config.yaml
d_mlp: 1792
vocab_size: 8192
norm: "layernorm"
norm_place: "pre"
attn_scale: 0.125
extras: ["capped logits"]
init: "normal"
init_std_up: 0.0239
init_out_by_depth: true
beta1: 0.9
weight_decay: 0.096
lr_head: 0.009
doc_mask: true
Each number is 50 + 10 x the weight over its row's rms, rounded and kept within 0 to 99. Layers, rows and columns count from 0. The size before them is the row's rms in percent of the matrix's.

# layer 5 attention query, 448x448, rms 0.0531, rows 35-63, columns 0-111
079:62 57 39 43 49 62 54 53 48 51 54 47 46 36 65 40 61 45 63 36 53 62 56 37 50 42 61 28 44 53 31 63 71 58 74 50 48 53 55 47 57 56 35 51 59 41 46 43 43 39 69 50 52 59 37 57 33 66 47 68 36 52 49 51 52 49 60 58 62 41 47 50 35 41 62 47 52 45 50 50 26 66 58 39 51 58 49 46 53 57 52 40 57 40 44 32 59 51 34 45 49 40 46 60 63 45 45 56 64 53 52 40
090:31 61 38 71 54 46 52 48 46 53 38 51 32 68 57 61 39 47 51 60 35 49 48 46 45 43 61 48 47 52 44 49 49 55 33 52 49 47 46 39 51 57 70 67 51 58 52 46 60 45 44 47 51 51 66 38 37 50 48 66 58 70 54 41 54 56 45 32 53 47 60 62 37 40 42 28 50 48 55 62 22 54 48 53 52 44 66 32 34 51 53 61 43 60 33 58 45 52 39 47 40 46 56 55 42 53 30 74 61 54 50 55
088:29 46 44 64 55 44 42 56 54 56 78 45 58 39 33 48 43 60 43 59 51 43 33 38 55 56 38 57 25 45 36 51 45 59 43 54 59 61 46 49 58 56 60 53 49 69 59 50 44 54 49 51 51 55 67 41 69 41 77 38 34 39 40 49 47 62 43 64 31 45 59 33 50 55 41 61 50 50 42 61 45 57 48 33 40 23 58 51 50 51 65 61 62 64 48 47 80 54 46 36 48 56 51 46 37 54 58 49 47 66 47 46
080:29 53 55 45 58 38 30 52 52 65 41 28 34 73 61 48 47 35 52 59 54 47 39 36 51 35 62 61 51 50 45 37 46 31 51 62 53 55 51 62 31 44 52 64 47 54 48 55 63 41 53 36 24 57 44 55 41 39 51 42 54 40 62 60 44 58 43 56 67 51 56 44 38 59 50 50 65 54 55 55 75 47 41 65 49 52 65 49 33 48 49 61 38 63 44 54 45 65 64 54 70 55 46 49 40 47 45 65 48 45 40 44
082:70 37 61 45 55 56 51 36 52 44 44 37 60 57 57 37 53 52 64 56 38 50 52 56 50 41 45 35 58 45 38 64 67 72 60 55 44 68 41 70 51 38 45 31 39 61 55 65 52 38 59 59 64 56 55 56 46 56 49 58 59 36 48 27 76 47 44 46 63 62 53 45 33 47 42 43 60 43 55 52 48 47 51 71 43 43 42 58 53 45 50 52 52 30 42 46 45 38 45 60 77 47 50 46 42 57 52 50 47 58 56 64
086:37 52 48 46 38 51 54 62 65 53 44 36 68 60 61 52 44 61 52 65 54 47 38 38 51 64 53 61 34 60 49 59 38 64 50 51 45 53 47 38 46 46 59 39 52 71 58 46 53 63 39 52 43 65 65 45 60 54 60 46 44 64 38 37 49 43 44 64 48 49 50 55 46 59 51 56 43 44 48 48 30 36 59 32 41 49 48 52 35 49 52 50 43 58 53 50 43 45 32 50 43 46 31 30 45 40 58 46 59 51 48 67
089:27 37 45 57 55 41 40 58 53 53 59 37 39 66 42 49 25 49 42 54 50 35 43 61 53 35 52 58 58 42 48 70 56 36 42 75 42 57 46 51 54 81 61 58 53 65 54 45 57 43 44 53 51 56 46 50 58 46 54 44 58 39 63 45 47 64 49 47 45 60 61 35 44 53 34 56 48 33 32 51 54 40 56 53 61 27 54 55 31 56 54 59 45 57 57 48 55 45 44 55 55 38 61 38 21 56 49 59 54 66 37 50
084:50 66 59 55 58 39 46 38 37 55 42 67 44 46 73 50 62 41 61 58 53 63 54 75 52 41 65 41 62 58 46 68 53 66 47 43 32 50 49 46 58 56 50 55 54 28 34 44 44 54 51 62 47 54 38 52 77 38 46 60 49 40 55 57 35 55 48 40 49 44 59 48 45 46 49 60 58 45 58 51 53 60 39 54 58 50 44 53 63 33 40 39 63 45 54 50 46 39 57 47 56 37 62 50 62 45 42 45 48 47 47 51
083:45 43 50 55 51 50 51 60 52 57 42 35 56 19 54 51 46 53 55 55 56 60 34 47 39 50 52 39 54 73 33 52 51 49 41 45 53 55 42 55 51 32 30 60 36 44 52 59 50 63 45 61 32 57 59 49 40 53 65 51 42 38 57 70 59 69 50 69 44 50 58 44 42 48 53 56 36 35 62 60 50 53 51 44 54 51 49 37 30 42 54 73 46 59 31 35 57 56 29 67 63 56 42 34 34 51 49 63 50 51 56 56
077:52 63 68 32 37 53 56 48 46 54 50 56 36 37 63 44 49 45 48 51 61 58 47 45 45 42 51 47 59 50 68 44 54 36 41 47 61 63 63 43 41 48 45 44 60 66 39 49 44 52 66 34 55 42 39 65 46 55 56 48 60 50 60 52 46 40 49 44 58 47 49 58 56 43 36 70 60 64 60 45 47 51 54 47 70 63 44 52 61 58 32 43 45 28 48 35 67 37 49 31 37 37 27 55 55 35 43 59 23 47 49 51
084:43 26 44 64 48 59 55 53 51 45 67 67 73 57 38 49 62 34 53 61 56 49 49 44 45 56 55 51 49 56 31 53 49 64 63 33 41 47 59 53 64 55 47 36 47 36 43 58 58 69 46 58 58 53 66 53 46 64 54 49 42 59 54 31 75 56 46 64 24 41 51 57 35 42 47 31 55 31 44 56 35 61 60 61 44 46 52 47 62 32 59 55 63 62 35 56 64 68 49 64 58 63 42 51 56 42 52 31 35 33 58 35
090:25 59 58 47 59 50 54 58 46 49 77 37 61 37 36 60 43 57 54 33 45 40 55 54 40 57 38 40 37 56 45 75 41 57 37 61 50 64 63 32 52 57 49 46 49 48 39 62 38 38 54 59 41 40 58 37 46 61 57 45 48 44 41 51 46 62 51 54 52 52 71 27 44 69 41 39 53 63 55 36 44 64 34 51 48 62 39 42 52 39 57 55 51 31 40 50 50 40 41 44 57 49 56 42 47 67 31 38 58 66 62 69
095:59 56 72 51 44 41 42 52 54 57 54 46 59 63 54 51 48 54 64 44 51 53 38 35 54 40 54 61 53 50 77 34 48 40 49 36 51 35 43 58 45 39 58 42 39 42 32 67 41 65 34 47 41 57 54 58 37 60 46 42 57 54 52 68 54 44 58 54 39 50 55 43 54 58 47 56 58 57 49 27 53 54 77 49 49 38 56 47 45 61 55 64 23 62 35 44 51 50 65 41 50 53 54 52 47 35 57 45 44 50 45 54
078:54 55 41 40 53 40 36 56 44 46 41 43 58 62 45 62 45 52 40 44 49 41 51 48 63 42 52 32 44 54 62 77 60 37 39 39 40 55 54 39 47 49 61 51 43 54 49 44 36 48 50 51 46 38 50 49 40 60 45 55 53 54 61 41 46 51 46 74 51 59 61 58 48 56 50 57 43 40 41 52 50 54 50 52 52 55 51 56 53 50 48 39 45 44 50 44 23 46 64 62 59 49 44 47 37 42 55 24 39 70 61 43
083:56 66 26 47 51 24 41 55 47 52 70 38 48 55 55 37 53 62 39 37 55 60 49 57 65 51 37 47 44 40 60 62 43 73 59 74 61 45 34 43 52 60 50 50 53 68 34 50 46 41 43 77 49 50 50 46 53 51 46 50 41 46 54 50 31 41 47 54 58 61 57 45 52 63 53 51 40 49 38 28 67 48 42 54 41 61 58 49 60 52 49 37 50 57 55 60 40 50 50 50 52 37 58 44 46 58 41 52 65 61 41 64
081:40 65 48 53 33 47 63 63 40 49 75 58 46 61 62 56 50 43 53 44 42 40 35 50 49 41 45 25 65 55 52 60 54 44 65 51 54 63 47 31 56 64 46 58 47 62 42 52 42 62 53 52 35 55 58 49 29 54 49 60 60 52 65 43 43 49 63 46 43 49 47 45 48 48 52 57 56 36 33 51 51 46 44 50 62 66 69 43 56 68 72 53 31 61 27 51 39 39 34 44 63 35 47 51 63 35 57 48 53 56 40 53
089:30 53 49 36 54 39 55 35 38 40 49 66 65 54 64 37 50 59 58 42 34 42 70 60 71 45 53 62 55 47 44 56 53 66 48 55 34 51 49 80 50 52 50 34 45 38 38 48 45 56 46 56 59 71 49 46 39 46 59 39 52 47 52 36 51 46 46 58 58 53 56 38 47 61 36 55 51 62 47 30 46 46 55 66 54 27 61 68 38 39 44 53 56 52 76 44 57 48 56 66 59 58 49 56 59 24 48 37 46 42 53 58
078:36 49 42 33 51 45 52 55 50 53 38 59 46 35 48 48 67 53 52 46 48 70 59 39 66 60 18 67 49 44 38 37 32 53 42 39 65 38 56 35 40 47 50 40 57 52 51 55 57 60 41 52 63 46 59 41 40 48 61 36 54 60 56 49 56 32 35 38 48 41 50 57 58 53 37 47 39 56 55 64 28 39 59 58 49 52 58 69 57 44 51 47 50 43 52 37 57 49 50 46 40 52 32 53 59 38 37 52 31 55 58 59
085:44 37 79 60 46 61 61 51 44 64 59 40 57 49 39 40 44 49 57 42 62 43 53 49 41 51 63 31 45 51 54 43 53 34 28 57 48 67 59 58 55 49 60 42 45 68 45 55 44 45 44 42 58 49 40 51 51 62 67 50 52 49 52 60 53 52 34 52 45 47 67 42 55 52 59 55 57 60 29 54 44 62 57 48 59 46 52 47 43 50 67 61 39 49 40 48 40 41 30 47 34 31 51 65 33 37 56 33 55 61 41 30
089:43 68 48 55 38 49 52 54 63 58 37 69 39 60 39 51 49 50 41 51 35 46 50 69 46 39 45 60 59 55 42 45 61 51 63 49 62 52 49 55 50 33 44 51 50 66 49 54 55 42 37 46 48 73 55 37 52 34 51 38 55 54 66 62 43 37 54 39 52 47 41 53 52 58 56 46 38 50 62 48 40 41 61 52 63 57 49 46 40 62 50 43 79 50 65 83 68 55 60 44 34 55 40 38 47 32 43 54 51 50 40 58
088:42 60 73 40 38 68 54 43 66 40 69 47 63 37 60 42 61 49 60 54 35 69 38 48 49 49 54 43 32 43 63 39 53 59 53 48 36 60 48 41 60 56 44 58 46 55 47 66 50 58 43 54 48 63 70 52 44 50 54 51 57 59 64 52 64 40 57 58 52 44 32 28 43 62 57 51 55 45 43 21 66 51 54 45 46 67 48 60 69 54 37 53 41 45 50 51 47 45 39 44 52 63 39 59 64 43 44 54 56 37 51 50
086:51 35 43 59 56 63 42 58 61 54 43 39 31 41 52 51 41 42 51 62 56 35 48 52 43 39 53 40 36 47 36 42 64 46 60 50 45 42 53 53 45 57 42 55 53 42 47 35 50 40 52 47 52 45 38 47 49 47 50 68 42 45 47 52 49 55 50 56 68 49 32 52 58 53 41 56 44 32 60 63 61 59 52 44 43 60 40 70 46 47 30 60 59 57 60 56 60 62 47 52 42 56 54 36 55 58 36 76 69 51 42 31
084:42 34 43 27 63 46 46 62 55 65 52 58 46 39 45 42 48 44 53 66 52 63 57 52 60 54 46 44 84 60 43 47 41 52 43 44 42 47 61 31 51 38 48 36 63 52 45 31 58 64 45 66 60 40 47 59 57 40 54 45 54 51 35 41 53 38 38 41 48 52 56 61 66 58 47 43 43 40 49 51 53 51 40 48 49 36 43 59 74 31 50 36 68 45 43 52 37 36 50 42 51 52 54 54 51 44 38 56 40 46 67 49
087:54 64 42 46 58 50 63 43 58 66 50 68 60 48 68 56 51 38 66 65 56 59 50 43 52 67 61 35 50 56 43 31 46 52 49 57 35 44 44 47 57 40 27 60 54 33 46 50 62 48 50 45 38 38 39 58 56 37 49 55 51 63 37 40 55 38 51 30 60 50 49 55 58 51 67 49 32 44 50 55 57 53 68 37 34 55 43 41 42 37 58 48 62 56 65 46 44 56 54 56 41 64 57 62 60 43 46 48 59 34 58 46
075:50 59 50 41 51 43 45 52 27 43 40 58 36 36 51 48 51 48 43 51 62 55 43 47 62 48 45 55 45 46 59 53 44 20 31 50 64 40 71 33 42 49 49 54 60 71 48 30 39 50 60 44 64 26 52 59 65 52 64 47 41 44 62 60 31 51 46 50 39 45 65 65 63 47 50 58 43 49 44 68 47 42 46 50 65 52 49 57 42 52 40 44 44 37 46 48 54 54 46 42 49 44 43 47 41 50 44 60 24 57 53 44
088:45 46 48 62 62 38 57 35 47 55 41 66 53 32 58 49 56 51 55 44 40 57 50 58 54 37 47 40 57 37 51 56 48 65 42 61 45 34 57 31 49 83 53 45 53 44 44 55 48 59 59 69 35 49 32 38 70 30 59 58 51 65 53 61 56 37 41 33 47 41 51 52 61 43 69 64 54 45 33 41 48 49 49 48 62 48 49 43 61 43 56 52 54 65 51 49 55 40 63 47 49 46 73 46 54 41 54 50 47 57 52 41
082:38 46 32 47 44 67 48 56 55 61 77 51 49 36 42 33 45 55 57 49 58 61 58 47 49 44 73 58 59 38 42 40 46 46 45 66 48 50 44 49 51 72 58 35 57 41 54 39 54 48 39 45 54 62 34 53 43 63 64 31 45 43 53 54 52 48 63 42 48 54 34 44 44 75 53 67 55 42 32 28 56 49 59 33 49 27 43 53 54 49 49 66 62 52 64 45 54 42 49 45 36 58 56 66 50 44 39 46 61 40 51 52
084:43 63 44 46 43 44 53 52 42 48 53 54 87 32 58 47 52 41 43 56 53 54 48 56 26 60 32 54 61 55 54 68 35 66 57 29 56 50 51 44 66 48 50 50 52 45 42 68 37 51 68 58 64 41 62 61 74 56 47 65 46 47 37 35 42 49 49 52 67 43 60 62 55 54 56 26 43 46 44 49 53 52 42 46 40 59 47 54 54 49 61 33 56 52 33 44 41 41 52 48 54 57 38 46 63 62 78 41 30 54 55 56
086:52 61 42 61 48 60 55 36 70 59 49 46 47 78 39 39 46 50 52 32 56 56 61 47 49 43 59 53 66 62 58 58 57 31 49 52 50 45 34 46 57 48 42 54 53 45 36 44 51 31 50 38 46 69 53 57 46 57 46 59 54 52 69 68 63 42 47 46 46 45 49 43 61 64 42 48 52 49 68 47 33 58 54 41 75 51 49 49 53 65 37 54 56 46 53 59 49 45 38 47 45 39 27 66 36 39 50 42 55 42 41 48
# layer 5 attention key, 448x448, rms 0.0505, rows 35-63, columns 0-111
083:59 52 58 48 47 44 51 55 40 50 49 44 44 28 61 45 56 50 61 42 50 54 64 26 40 48 49 45 58 54 51 48 82 41 69 46 53 46 55 46 64 62 29 62 46 45 51 50 30 24 58 61 34 51 45 55 43 48 36 59 56 40 64 68 51 29 47 62 48 63 56 35 45 56 38 43 65 54 53 46 53 52 51 35 77 50 45 44 45 55 61 41 53 50 39 59 48 43 37 49 51 48 43 54 71 42 49 43 55 53 46 51
091:35 38 31 58 51 46 34 47 35 22 55 36 31 52 54 50 51 56 55 56 41 46 62 57 43 51 61 56 54 44 62 58 55 15 48 67 32 48 58 58 48 47 44 49 53 57 55 40 54 39 48 48 56 41 61 37 38 39 47 64 64 36 38 37 68 46 41 31 46 53 56 66 42 47 52 49 45 44 41 56 34 63 50 60 62 56 40 47 49 49 63 49 47 41 43 52 64 61 31 52 44 52 47 76 45 45 54 62 50 46 42 36
089:38 47 68 74 48 39 44 65 67 44 64 38 59 39 41 50 39 50 47 41 50 59 31 53 68 43 55 50 34 52 44 57 55 61 48 45 53 66 50 58 55 59 51 41 49 64 60 55 50 76 39 42 46 61 69 28 67 36 51 45 51 40 30 38 51 63 56 58 35 40 40 38 37 43 27 55 56 38 56 55 54 52 53 57 40 35 52 55 55 68 52 57 43 58 67 38 57 50 54 59 54 42 45 39 48 54 51 57 51 60 40 46
084:35 54 58 63 46 46 35 53 42 40 68 38 44 42 50 52 56 39 43 70 75 48 47 56 44 52 57 53 56 42 46 47 63 30 46 44 30 55 57 56 27 41 49 38 43 54 55 52 67 41 35 26 48 40 43 70 56 43 52 57 43 34 58 53 47 50 42 43 56 52 63 56 45 39 51 60 43 60 55 41 62 41 35 69 41 54 55 55 38 45 47 45 37 55 44 61 41 45 56 75 66 52 59 52 40 47 51 63 43 40 42 46
086:44 46 61 54 46 52 50 40 53 56 13 51 59 56 54 44 54 54 63 48 44 26 56 62 46 21 44 36 45 47 46 46 53 63 47 39 58 63 39 56 52 53 35 42 40 55 34 56 51 36 43 48 52 54 61 73 57 48 46 51 59 56 53 43 65 60 64 62 54 71 48 34 52 39 47 37 62 45 29 58 38 50 48 64 55 52 48 58 50 45 55 38 45 34 41 47 46 45 52 65 51 39 50 43 50 36 55 47 59 68 51 61
088:54 58 47 47 37 52 41 52 67 44 60 46 57 60 47 63 33 43 38 49 43 66 56 52 62 60 54 52 55 70 58 38 39 54 51 52 55 48 51 36 43 47 32 38 46 75 51 62 58 46 43 52 33 56 65 45 68 49 50 41 55 45 45 35 59 54 53 67 52 47 35 54 27 52 51 59 57 57 50 51 41 46 47 40 42 48 55 62 37 60 52 48 36 56 51 35 59 51 45 50 49 72 49 32 41 29 49 64 55 62 45 58
089:29 31 33 80 56 42 44 59 52 43 55 50 32 58 45 49 44 38 45 58 52 47 52 62 52 49 56 50 53 29 63 71 47 30 39 56 40 44 60 61 42 65 71 43 50 70 41 50 59 56 46 26 70 52 48 48 56 40 46 51 59 36 53 39 40 76 62 57 66 48 66 49 32 59 45 48 61 42 49 41 49 42 49 56 40 40 46 45 34 62 44 65 28 47 53 62 35 58 54 54 66 50 68 52 39 40 64 61 55 59 41 44
086:41 44 45 63 47 53 53 38 44 49 44 49 49 42 69 36 73 55 54 67 58 46 41 44 36 36 59 44 57 58 35 58 48 58 49 59 39 41 59 47 44 24 34 51 41 35 30 48 42 58 54 56 47 41 30 54 56 48 47 55 50 53 38 38 45 46 46 43 50 64 59 59 54 45 59 56 49 57 44 51 52 41 39 57 50 47 44 40 68 33 52 42 47 42 31 44 49 37 49 63 30 56 52 54 60 44 55 51 43 38 53 53
085:58 41 57 57 47 56 30 61 49 71 58 42 54 53 40 40 47 48 46 63 43 68 53 48 49 52 53 60 55 44 59 57 68 56 58 34 53 62 47 75 44 39 41 48 48 51 73 62 50 59 28 59 30 55 76 43 37 49 55 64 46 54 40 64 62 49 48 58 36 53 61 42 29 63 41 69 59 66 52 56 61 74 58 63 44 59 58 45 48 33 38 65 43 55 44 58 40 55 50 42 68 47 46 48 47 52 36 49 31 58 69 44
079:55 56 36 24 40 57 47 53 42 67 30 51 42 49 57 40 54 75 58 47 47 43 45 35 64 46 56 41 51 42 45 42 44 48 52 50 64 44 54 42 48 47 54 50 37 40 51 33 45 34 37 63 36 33 50 54 32 39 55 40 41 46 47 61 43 31 57 60 47 64 52 55 62 45 43 62 51 78 49 39 55 39 48 50 58 52 59 39 47 41 31 47 55 38 46 48 55 47 41 48 42 48 50 54 51 50 49 56 44 44 53 61
088:34 48 62 53 45 72 44 57 43 56 48 51 68 66 50 46 52 41 56 51 41 50 38 29 52 47 55 33 49 60 31 45 57 69 63 35 60 66 48 54 57 43 40 53 40 52 39 38 41 55 38 50 43 64 69 40 44 40 52 63 36 59 35 36 69 37 61 53 41 52 40 44 54 46 52 45 56 44 54 47 55 51 63 44 40 42 60 56 52 51 57 52 70 57 59 44 67 47 43 62 42 49 47 71 54 50 59 41 56 41 57 46
089:38 59 57 42 60 42 61 50 47 62 78 44 56 49 33 52 49 70 50 52 51 62 48 55 46 34 46 45 42 48 53 76 44 39 44 49 46 81 55 41 57 60 58 48 52 67 61 50 43 57 55 44 31 43 65 69 37 59 38 45 47 59 45 31 42 42 53 62 46 53 45 32 34 59 32 39 56 59 40 47 49 57 33 51 53 54 55 49 63 59 59 54 50 69 34 46 41 47 52 50 48 39 58 41 38 58 53 41 49 69 53 48
102:51 49 70 68 60 45 49 55 61 61 41 56 53 63 44 40 47 51 64 51 43 50 36 48 65 48 53 64 57 56 59 27 48 36 52 39 32 47 37 47 36 39 54 43 43 38 57 59 53 77 34 54 52 59 47 52 36 59 66 41 55 48 53 76 65 54 49 56 31 45 41 43 44 55 55 56 48 75 65 44 61 51 56 50 43 33 69 45 53 58 37 63 33 47 32 55 55 46 72 49 49 57 65 45 38 55 47 36 50 52 52 64
083:44 45 28 57 43 43 64 57 47 46 55 56 50 44 57 57 49 65 40 45 60 63 68 60 49 52 50 46 44 44 55 58 59 45 28 48 48 67 43 45 30 45 51 42 44 59 46 37 40 39 51 49 61 52 47 44 41 51 55 42 55 53 68 51 39 56 44 65 58 51 57 53 38 58 52 63 41 59 38 52 42 56 39 51 60 44 53 35 58 44 48 42 45 41 26 50 30 38 46 58 50 55 51 51 37 40 46 42 54 66 50 53
082:56 72 51 63 60 40 53 46 36 52 52 55 43 41 51 49 46 54 48 50 46 40 61 67 57 40 43 64 40 41 71 59 53 58 53 58 36 41 52 34 72 57 51 58 45 62 43 58 48 57 62 43 53 58 50 47 54 69 49 51 58 45 69 47 35 56 34 61 59 47 61 45 54 63 57 48 51 41 25 54 44 53 40 45 49 57 42 58 62 60 58 47 26 54 48 53 37 52 53 44 51 40 56 27 51 55 43 49 60 65 34 53
084:38 50 48 52 42 46 44 50 40 45 77 59 42 61 55 65 57 47 59 36 50 28 43 54 46 63 50 43 59 53 52 35 65 27 47 67 41 44 47 38 52 42 27 53 35 68 60 59 38 49 44 68 48 57 37 49 36 64 41 57 67 45 51 49 42 44 41 63 58 51 53 62 38 46 58 64 66 62 32 55 54 52 29 49 59 71 63 38 59 50 49 48 41 41 20 53 39 44 50 50 44 56 34 60 56 58 42 50 48 52 45 48
090:35 39 60 46 61 39 64 42 44 64 52 51 55 58 68 46 57 39 57 57 41 49 55 65 47 52 55 47 43 37 51 49 57 70 57 67 47 46 50 69 57 52 66 39 30 41 27 58 62 61 57 45 50 56 47 33 43 59 49 43 53 65 68 34 68 55 51 46 54 60 55 39 52 77 59 68 68 52 40 47 46 38 52 65 57 43 50 67 55 49 47 51 43 32 55 34 52 39 52 67 49 58 49 47 53 38 58 48 50 42 54 69
079:46 45 50 15 46 62 36 59 41 55 39 52 48 43 49 49 55 78 58 49 49 53 50 31 62 44 40 55 55 49 40 32 34 54 58 62 74 57 51 38 50 46 52 49 39 34 59 43 45 36 43 70 28 57 67 38 25 41 52 37 37 48 36 47 53 36 60 35 45 60 47 54 46 58 52 56 47 63 63 59 50 45 49 57 47 53 55 57 50 55 52 46 79 41 54 38 68 40 43 55 39 51 43 62 45 36 47 50 40 34 49 62
086:38 41 58 46 39 50 40 64 53 54 63 38 61 59 39 41 53 28 45 58 40 63 47 52 53 39 75 52 47 47 46 52 62 33 43 42 52 49 40 51 43 61 61 46 53 78 53 57 42 54 31 30 47 48 52 34 55 56 55 54 60 31 39 71 52 61 59 69 47 51 47 40 53 57 44 66 51 57 38 49 59 52 69 48 67 53 57 37 46 61 43 71 54 41 53 59 44 41 50 43 54 32 47 64 49 39 54 50 47 63 39 51
092:48 51 53 49 31 51 49 33 52 44 42 57 23 77 43 42 40 56 42 39 22 30 51 61 60 55 66 43 52 33 52 55 44 39 48 46 50 43 47 57 51 53 46 48 36 68 64 66 52 58 40 36 41 68 65 49 62 40 59 47 46 43 60 58 47 56 44 33 54 61 48 61 51 48 55 50 59 40 62 49 38 45 55 64 49 68 57 50 46 52 39 44 58 53 60 67 63 59 57 43 49 37 41 42 60 46 45 53 39 54 38 58
089:48 71 57 42 39 54 47 43 52 52 82 45 69 43 51 34 54 56 57 45 41 53 45 44 31 53 67 54 31 53 51 44 57 57 46 46 37 53 46 52 45 32 46 58 34 48 44 54 52 64 37 52 54 66 55 49 59 76 52 46 59 55 62 47 76 21 36 59 50 43 37 32 31 58 64 60 62 55 31 32 65 49 49 44 58 56 46 60 64 41 46 53 47 41 58 46 54 61 31 35 42 51 27 46 58 43 58 56 47 50 62 66
089:53 51 37 57 51 54 34 56 44 47 54 35 30 31 44 39 58 29 38 50 73 36 52 41 38 52 57 58 43 56 50 51 69 37 52 51 40 45 61 62 44 55 43 52 69 52 54 34 59 50 50 40 62 41 46 56 61 37 37 70 32 44 47 46 48 52 46 46 44 48 52 53 57 48 50 43 53 21 58 44 49 48 57 42 58 47 25 66 43 64 46 42 59 48 55 52 57 65 44 49 52 36 60 55 63 33 54 70 53 48 40 24
086:50 59 52 29 39 61 45 49 43 61 45 59 56 36 62 67 52 51 66 69 50 53 53 39 47 40 46 54 63 45 24 45 42 72 54 38 51 45 52 33 61 51 50 45 52 51 44 47 45 56 61 48 55 52 56 48 51 45 52 33 60 56 40 32 52 54 66 53 65 54 47 46 60 58 57 45 46 43 36 49 37 49 52 56 52 37 32 47 63 51 58 41 56 47 58 45 48 31 39 45 33 54 56 46 60 43 40 64 48 33 56 40
089:63 47 71 36 49 63 65 51 52 61 53 54 59 54 66 26 54 39 63 66 52 64 47 39 40 65 41 44 54 52 42 31 53 53 70 55 40 44 43 50 56 54 40 56 44 38 46 61 51 60 50 52 40 44 40 50 62 40 52 56 57 55 26 36 66 42 60 36 38 49 39 56 57 48 54 46 44 45 56 46 59 59 48 40 50 53 35 54 64 38 53 45 67 59 60 32 51 49 38 59 42 62 56 60 60 57 69 60 52 25 53 42
078:49 53 32 38 48 41 30 62 37 47 35 51 41 46 49 54 48 67 30 51 66 49 54 53 66 55 54 38 58 33 40 60 42 57 41 66 62 42 61 47 39 41 55 55 43 44 52 31 48 31 41 56 48 44 44 44 48 43 43 51 40 40 32 39 22 43 51 49 49 60 73 57 55 62 55 63 39 76 43 43 72 41 44 51 47 47 56 33 56 42 33 41 59 56 42 64 44 39 34 50 51 51 49 62 41 51 40 56 41 47 46 50
090:62 34 32 53 55 45 53 49 42 42 50 53 64 34 73 48 65 55 58 46 74 48 36 41 42 43 55 41 68 50 38 59 49 64 66 67 38 43 50 41 51 62 50 57 50 33 46 40 41 64 54 51 41 53 31 33 64 44 55 64 64 52 37 49 48 50 59 44 48 50 38 53 64 49 66 51 46 49 45 53 52 52 47 43 30 53 46 55 63 25 50 58 53 67 52 31 45 34 38 49 35 44 63 64 62 45 58 50 55 48 48 35
083:47 49 59 67 49 54 46 58 53 52 68 59 50 47 33 41 44 40 57 55 48 58 46 37 41 53 55 68 53 38 43 46 53 55 56 43 38 36 42 60 58 51 54 58 52 48 55 62 55 57 61 30 47 63 50 51 48 63 54 35 50 36 57 47 44 75 62 58 53 44 38 26 46 61 48 44 76 22 55 39 46 41 55 33 47 26 33 56 45 63 59 57 57 52 54 43 62 52 46 45 54 72 69 50 63 43 44 51 56 31 52 42
087:45 64 51 41 45 51 60 55 35 57 54 59 73 48 52 49 50 55 42 43 47 49 28 54 42 56 54 44 42 66 60 49 39 58 65 52 59 62 42 40 45 41 59 46 31 49 59 45 45 44 61 51 55 56 64 47 56 51 45 61 43 50 30 32 46 37 57 55 49 49 51 51 50 43 51 49 48 53 44 45 60 51 50 52 44 54 69 41 60 40 66 38 65 42 40 52 37 44 52 54 51 44 46 57 52 60 56 35 48 57 64 63
088:42 64 35 50 44 62 47 33 49 58 61 39 33 84 34 54 62 54 51 39 44 46 52 49 52 51 53 54 82 43 46 54 64 21 63 45 50 51 48 53 47 44 48 56 54 52 37 50 40 38 53 41 49 69 62 55 40 56 45 50 52 23 75 62 53 57 44 37 36 52 44 40 39 63 39 62 66 49 52 46 50 52 64 45 60 46 53 47 49 53 62 48 68 34 38 66 54 60 35 27 49 40 31 62 59 29 54 42 61 50 55 75
# layer 5 attention value, 448x448, rms 0.0408, rows 0-2, columns 0-111
088:41 62 60 45 71 46 52 43 54 59 51 59 62 50 51 37 60 65 57 63 44 62 36 38 36 42 36 65 55 58 73 59 41 47 56 41 50 48 44 51 42 61 43 48 45 72 14 52 76 48 51 39 43 62 70 53 36 61 55 32 55 56 48 47 48 31 50 50 55 53 49 35 38 41 59 41 52 60 43 47 50 49 63 48 55 55 42 50 64 41 58 57 39 50 47 60 46 61 52 52 53 58 47 58 45 37 60 45 52 48 45 66
083:49 42 57 59 46 43 45 38 50 52 43 60 68 56 55 44 35 56 31 46 48 43 48 46 46 56 61 29 41 37 38 48 45 59 36 60 63 62 38 54 38 56 34 55 42 55 45 48 55 57 43 43 48 58 56 51 50 49 50 55 59 58 56 66 46 40 43 64 30 51 49 24 60 36 46 37 31 51 52 53 53 54 51 40 48 39 39 55 72 47 26 63 46 45 38 50 42 42 41 37 61 51 42 52 64 53 68 56 52 65 55 43
087:49 47 50 61 44 44 67 62 52 53 41 47 55 35 47 48 39 48 50 63 78 60 62 56 52 59 60 62 44 42 33 53 60 40 54 34 41 39 60 49 42 55 54 62 60 44 51 46 38 58 57 44 43 43 34 42 49 51 59 44 43 33 59 48 41 69 46 58 54 33 41 66 39 60 38 55 46 55 52 50 40 55 46 61 56 57 49 49 38 29 61 55 56 57 53 75 53 36 40 48 39 38 58 57 29 46 41 47 53 51 56 57
# layer 5 attention output (transposed), 448x448, rms 0.0395, rows 0-1, columns 0-111
094:58 24 36 63 68 50 62 71 39 51 53 45 42 24 62 56 44 16 42 44 64 45 68 49 59 46 51 35 56 40 25 48 43 46 49 77 50 54 52 56 51 59 50 60 69 54 73 45 41 45 60 46 60 31 30 43 44 57 51 56 53 27 46 46 48 67 43 57 42 40 49 56 66 44 65 51 57 39 40 57 63 50 36 54 60 68 51 38 52 51 44 38 59 65 32 39 53 41 43 29 37 44 48 52 40 59 44 55 43 66 51 30
081:62 44 57 47 39 41 63 46 56 45 50 43 33 34 31 56 61 52 58 52 54 61 53 51 53 31 43 64 32 64 55 55 70 39 59 42 36 44 55 45 54 51 41 44 44 39 53 55 40 46 53 57 58 45 24 31 59 27 65 56 39 22 36 40 38 60 47 42 59 35 48 66 40 61 42 63 52 51 48 72 50 63 56 57 41 49 62 56 32 52 62 37 50 67 39 48 43 53 43 61 42 56 60 55 32 52 50 59 58 51 45 54